config.toml
n_head = 4
d_mlp = 512
vocab_size = 4096
norm_place = "pre"
tie_embeddings = true
init = "trunc"
lr_mult_up = 1.48
lr_mult_down = 1.5
final_lr_fraction = 0.0
seq_len = 128
doc_mask = true
steps = 9834
dataset = "wikipedia_en"
Each number is 500 + 25 x the weight over the matrix's rms, rounded and kept within 0 to 999. Layers, rows and columns count from 0. Numbers have three digits each.

# v: layer 3 attention value, 128x128, rms 0.0747, rows 71-95, columns 0-127
# o: layer 3 attention output (transposed), 128x128, rms 0.268, rows 71-94, columns 0-127
v71:460524438524497508520544478543512469532543502476464463485528537493485562523464476520515476472525520478455486466491489437458487469485505465521486495504500552473517443493482527519499511512481526493473524480521532510535474491579487576462513461451497524537549520503489546472510534498550487513525454493474497529490530540472499543484479468486520528524464531496477470454485508491555472452490
o71:520482520488508509489442505483504509432470484581539505509504499504565488451514521461539506511486520533502483480461487451505478499503499501472524465505478524514513519477482489457434470547497461457532507480491520481472526511470510385521509557456511472529525477481549478496515457528486483521482528553522469498503494479555506451507544484519532473492576507476572520514507510516496510498553
v72:501478479487500499485548528475493472523481528487514507486455492480489464537467492496423471493530497526509504526508514512503540478500482484508524445507515509473452507441499505469527511513506504494528543528523511570534494500507525485461498554488505511472530475539509519528519493488540472497496486518495477535536512475431493511532443503532502515503500527459474475486503544529499489492462
o72:522496484500513510474472447516530512421501474506482490521509571518547523504528507506554503492493508496517537503493502530511483547481467526518474505472505478497520495458513526537488511497456498483521481507466482490470515443544465502501475507494447514501440504487466434491512481487516524534475526481496509536483474506510530491485530473492498531506527486512499495516496492523496516530532
v73:491483495510478516487459528513482460497557552525508485508492437551468497486543493508517500491477479547506475523476489502494492484461486493500484514500507474546485492495490507471441522520504513504518465529479533523472482490525525505522487476495504530511534489473505489489460508531535506576480509502488522485487541496557472489516477486522516471516481511498495470469518533488487520488498
o73:504479509501477472495501475465511531483451508498514531488507532485503520496465493520464516509511486490508482507518506502530510477460548460511533476488525514470526552518511558508531484504496503517499517458534480436496468512446499466488556500513520519501512530529550466538497479461501512477497461468488514510481482499524478477516527546499485510495521486505496486526470506488484485494511
v74:543456502497501476525520472499535499509542520548528546483528542524507482495518486462479496550485516494511462502522476474462485464526494464526533476481537496499504511490535519467488501515499518498514459494497522504519545533488510505462435508466505489482511531478535483530482526540494468509441522489512504484440517490481511538532489453535498447484476507458514498549487506482505445476489
o74:470460504485475483435492530517481468474498506489489514483468507487497564487483530595543504447478468524532543515523508477525516542486503464488483482517472544490463509542495511505519505528484454506506539507488447485452468498535514492515502562488492527540460492485486488526507485482467513506505521420470549497502482524499454479504499530508532510472570516551544481463528480525471551483454
v75:545520517488556522496486534534474468512517461541511490511515508502521485479464465515513564507474514525472461489525501523521525536513488477487490490476504504514499540591528476476524532446442500494542541479483503482485498462474461518514525437521495462487475481480519458564507465439494478557476485495485544513449478536491429497504497516478514441515469474483542549486497510492515546497551
o75:482459497464458532447515511478456492535488488472515538505525487441442507502510516501449530541501484483478530484495541439494491468540484534518515473552513561473514473450504578517511530490504485567431494480480519508480531535476541543490541544486537513497527509519482456469504466525494486460432517486504502447521512512459570478504477520517463537524477509513486491486492474537553468519525
v76:484459465493478505520513528513488569513447473472540498495520461465537449496477546465519525481512469459493506509480560500504507515532513489503525524516539507515494496519444452461514499504481456486500563484512475480474501476485455510535532539533482496510520493537495495524460546467517519468488499506459461520541495475515481521485540489514520536501528531483491500494496533500556497498495
o76:515499520480486486491502483481525454499516539499506498498522501547502536521509486511473503494535529521499443472483430534520495481476521504525462517515474495515501493465493476511481544460493507498537439500506540528508482490504480527478487467463503530504448503491505489498525481579519464531548521522524492472460556461489531528517512446495518453464478491509533488517470478497507506526526
v77:466505521470509484531489520515478526504488493490505509504529556487485469478502492502538482478485526540496505519480468487540507497512535486479528453537511496515482507525486509501508494450504500509465486492525518522495500493553492481450508490502498509552525540451542447526458537501496517489541486508503550510507462468466474512488499532466473512495539478503467519480483509492488566459485
o77:538465477472499524496482510463520515492513508519532512503492541538502486500519498475463509533554515486446478490508535520443481482497468541468486553497501512508549491505519488510441491546492497489510490501487490558459441500457504537506517514469507492483485484501455538480511488469514486482480494523501479472515524528576531479504466532531546512486440522488532464521492484521516461466511
v78:494486509488493450478531491509496511479543467441490488487508493511472542506495550494521466538481452493517548502493543487536488525512486536482478517463516489524488492464456528477429491493496496442504518520462473442500521453518563482524486497505519550485531546492513490466494467526448562507507538498509530506465530519498506488500502530537496541438528513474475511485494473511511474537458
o78:550570465525478548511491464491474502494527576515469492470462492456519443487490481510507487487468507523466507484511458544486475502479532447554499505526497503512521487533492470525578513484498486500508505490552481501516479538527481476485506467496455498529510477494510548502501477485582460447550437528488507484520501503477461482500523466484487491503512516485489520584519542474478516467524
v79:537454512516444487472533513502481507519477455501456494511522533469524504525534537537542503511488489491531490457502511516550510475554483517533475524499479495461499512496501453451488462462472543475467549452517506527481499495450477499479537466543497516514534526526467504531465521498493506485475488491495490550455499519506479484506444527572505524466504533490470536477555478497482474519505
o79:517514503479515507465513492492528500470517556485526514435461460528499462521517483531472472501508480536513465531477530509499488536429519487519511513551510496520551500543473520516532562532479498503465479521496501515492497558484589503479442504493470477537504497454522493517506489517506470491526505505471542443527479469421508515496498452445480549546488437487509471485454503544562515460469
v80:511500498543484480517486490499482505533447485506517491515496460545503448533508509466515467453524494509481528517497547499496478485537510515462529527494521523514508440542500485468499470519508475486491489517456468511547504471492501512506511484497474442498454483570512458504492516490542519486516467496452507488493526488477473531509495536523523510466547468479508512523497498508524534494520
o80:478463508485489509492528522486517521500506488485524489498494527516494532481526486517485556532473519505482459440476458498500515530513490492515440490504516513513455501452483529525499540519477520514530508518519552452489498517500458504500483481538509536492471507541501526462490535495478455540473507475511505494527494499506485489496514488496518490496480535457520496528472455475508508523498
v81:504461513497505530521502509489493487485492494472505490540478441473469511528486519576524513480459536529527501436481483497463491500497450542468527473471511508480511514495486473512478504501527481457463513531445510487492504536497477488471507529508482547477506508512492525484514504512523503522505539516496523534476509478503518517536488516510571498499484503501497470484456482496510458534490
o81:547528503481485461520555486498476539500450486504471452472494522530523480462506512477505499492532479462493526550515494541523480507527518491535491492476459478441497477538548470442546537492493528492529430457517519466493471540504539446518465471528470511536476523503514466514486477510500497526499481522528467525514502478498521472474477501491513500511513559506497499541494530534501508485468
v82:515490505469483534498445521501491498491498525496418527507491495522506487443486531506511476483492506446510483515523470510541466532486486545514553529541481511503503510526519443515519513506520491526508549460505455532553494481491528509526502495529502510510520529438466488506479456409503508544503513475487500456533504495505515506485545542498514436475496464492549498499491480483506516493492
o82:479493482472475458533543508522522540551536499495538534531527547507496443537482485493522535515519497519481548475484511496454501479515503488523469479521524512520510498461501549500493486461470498504461477501491488513478512545479516504494519436497505459485507478525497494469530534519501498444515483485537462512511471495539501534533403508506476480503502483499462495465500531499513468541476
v83:499519499491498519451505507490491490497501497464539533562475501480499540469522537563521505480522490483517468525476518474521491513492514496535497511449530473494501548536475490497463467485451518464490523571483462507539505514519461483511506461519529494483469514489528531479515518547497516465466503515551500456505503530505499516507451471522485472474453534512530447550492492463507531499481
o83:531527480501518476510492532534451505528495533481476499511527523525503505530514507488475541534466445506534540529479470502465492469468468499516482524484452499513465496461570474512575505478509456527545502484512504474477505494486488501499515478484478523477578492508446491536489491500520502521507459502436515500484490488482475502480521501514482525505547500483506561469509541483530445471513
v84:500507482464484558489523481478534498516505524482498469481504547520484543538489509520504488512506509469490522462473520518474491523444497442471511499504512469457518534540498522487530449494489533453501525472557553487491483501482495523509483503463505507500457530533465536523465515528490515511518465553565502459472490497501496519507515499487518507498465496493472476487526481477491540471440
o84:493550519524526445489464506513478500465490507528514514513465481484455472480513510497531441520472457524490464494471489500483493491524460485498476564551491529535463469484499484490466485521516486507517476524496466528542531486534546445508533525468547482471533467509514472507452527502477515465494554529464527550509524491504479504485526479489492516539509506521519526469519479528523454512516
v85:518551497483584487444500461526482498528543505446508520512505493517488525504495535445455492484530470489451529468478471495503501470544549477542500498496496508516492460474550477511481504540511547492483489522455516492509497494515523527511470468503580447473490489455550458494536503501472513451464499524496499493488516477542525502510475478482511487453509486524490459515471459492528490533544
o85:464492492550498517518483542495493507460479479507513519570493516488526492492502467501506554521402504523533492491497480529501522516505467515471517482496519516496490502494481521465547501519507482509483548425517503521491512535462499521514516509514442539485526527527460542472483515465579465500555467460468501491501507542449468469499517527477455548459497454499476558484526538443450479507505
v86:526522515526415515514510455538491535541445478498492463497484497512468500535499478465539472518522473485507536451481576465481471512517526467508520529429507516520473445504494517494485513534484490495525453516515445513512534444490464558520510487538477492471528495565506506506543492493470491479502518506486491509518524516507473450492512497520501519516556454483503490486519553519498462489515
o86:506525509485570532502481537547493492475526464508506508528469461481547512470515510512517542486461500527489455479446448509520537492524500468487478480509495495547519496454450536556523512463538503503512535543511545480504496540522483522482480481496532506537512502492531516460454497473488515494486529496497520450502493426492444545489475456479542461490471569477470474546499454462519505463562
v87:476444538467502418477478501476445509511464529500496536496454547451470495478521522446499466474513502475468442547512483519544470503521536457489525503538454542503481491481512498516528508482500541550507510529533534523476533494476498480464508541518469477530520519561495557457522540511510545480484479531490515516531484539433477448559498504509452449506499518541486516540521496549461491512526
o87:492523472468511551477522511497556476489441481470478481546520507541503497563477488527514499565491533534500531496473514480479526529498440590579505561419531427539520514474496478540466488541499487462513506468513474505517495500565468486490448536488503515500488508450460447480511474527459537519448498498491511496460528500541468566453480523509503519533487448516478443500468556504534499461452
v88:517498469471528458519456450467542476520492478482465506486498504472502522521460536533488511506517454487497506516512475547486468491490548496507476496527501463503537487568513511498501456489456502455518550554474544494480521473459524525478519481507474510481505510472495483535495516502476514540489547540499488519448492535498526508510470485524474503542523533534523492499503506484526467453494
o88:494504515563464516481518609519458483485524528458495503497505506481506494475518437442522516505464486498523494473439515467507519559533460473519548534492498536471490506484494460482478476481530482557486468466503460515506511497521497485485492497510498512528481501533542488440518487515543485462540483510463506457499506490510551557484503499484522492511465510511517523495483518514492495503518
v89:486522501492534538534495526498527505481532464486464462504492503545469469485476499513497493514482478493476502492520524478513526488481480482467504541528483494544516530498470500509489532503478485441505469493491462475482524532522475457522490504479467517509513518492515469511517494478473523527493501494473511558496493469476519515486507530547511482512544497468475515480442509476509522530497
o89:513478533531459518468550452465494488534490517520464503499479511470481456533525527514505501466511513482456507496482475521487467491509528494495481512532500553477535547490513500499491457524465482513514486507504555523501474471492509522476502492559478474487460496514499498473515505459523524469506495521560510472513518514500487546544495478481483485441525530499494507532532468534499486452506
v90:478466504482446469522527509504487479514555502516506523521491488505474491513557432494489468482491559518521542532512529453509460442473499531486481426505507481494506490479488549538514518506522486478460492521516546484515504532491512538451518513504476499493485524477501517502482502510480491547504496501453526529465561490499524506482528531533468509507496500485544466462464553493500506494491
o90:529537497483513529480508498523518539483502514475487469498512496488526511463464515550501529488560476453459484513480525527473538510519497473475476535457491523453515511523522474502496505504518459493520510492455472454423442476483469448517525572489508495499509450502528514495552506478505516498489506505547515532536459477553458457524447536492534496511483502498494505541526481521485528496528
v91:508465533497514586502493521530483471512503483483467507489566505473486509504533534505495476526476436480530550480451499528484486454491486560507494493481484499449501437482497496540555498481497475470516507523488517462475490457516506452514521493505498515529491503516584480538492486485531533479485439519521521495525493501486494512492492469475460518529520462466493482510531554494492546516557
o91:523516515530481474496478503511556461462515503487505535516478507487527440506484462526487516490534534461444475525462499523504515471501495449505536520521486445475544502476510537490483514481479524470513506465517518525482476565482474506493468472521509479481557542498508530449460515480513478562507509530463523517513479520529471503498561500512519532502467487520573546482495451452521436509465
v92:536486533490466497493495501500562514516492525513535538458501486497486478490494508533540561480499503526504479501478516500544519456441511524469491460482506466471539456466455507494542532532514491490507572498503498464523549473525484487489527489469493480494504506540460496480472550521490505493518516457472516467461532485513537495484465498483485532519532479492488486497527442491552485497510
o92:474499511549485429532489454509482537511513473480461480541500477528525528527505502445460494470503486475491501460485471469507518538538483411532519510496510510536443534540497459497463558473453524457508474530519492501490510492526493508457486542517515528536513529476499485514483496479508433508457515508507488561540468473508524489515530507519550461466504534504500501526475519538537553491457
v93:505502445542520456479511477477532494529503476477470451537460490470500534519498485502542500487508479508465504511501541509531458489480487519479470534523504489478529504500531482551511482527524548529518484476532491534468522492468467496481510465507524490520484495522490479531506494479531470503483482471450481504519474465545535483496525501479519532461517502533499521485514489455501499479515
o93:483525502519515505513547530487526513530505535483528542491508458481499479471534475477446537540497509495473499445506487527475528539483487509499499511454547541523485487509458502457473476513511471466464548513466550491509488483483515481516481514525485507502491498487536490482508480504488483524497523493565512497512484513453537514535476502527482490454478473475498516491453510505529498509499
v94:516468436511473479491516461481552450504483457504470533527478518467498532541509532504476459478516498477550486476473518473540487509512505518463525475497447544498496529518537517527516546500482517536443520489482457457546486473508464530493530467502468490515520490522537531485466523510498521531529512526554474493510497499512469508490518474503474494483501527483487513516462475509533503502529
o94:521514527497543495495484547526496564471499546504528426502498486547496498471522471479448517533466526541511523511505483523457501478505475503541497542503497513512489479472519504495515472506499485518539488518511522521451529553499560429495434498500550478485489480504496493492505470513507443473521482480470437515556501449514497477505470505523511505549476435461499492507546451494484524519503
v95:505477508521524472517468446471466485483518553505460469484497441533509514545535468504493538484499526524479492494513526553441519476523488503470501512487499556499522497483497485468470487525522499506547458513489467527519521522480489548473518490476501522477529477483478486518528520443480488526512515478455528522487525588504523517530513479518501510512439499508509481534497534467520468498484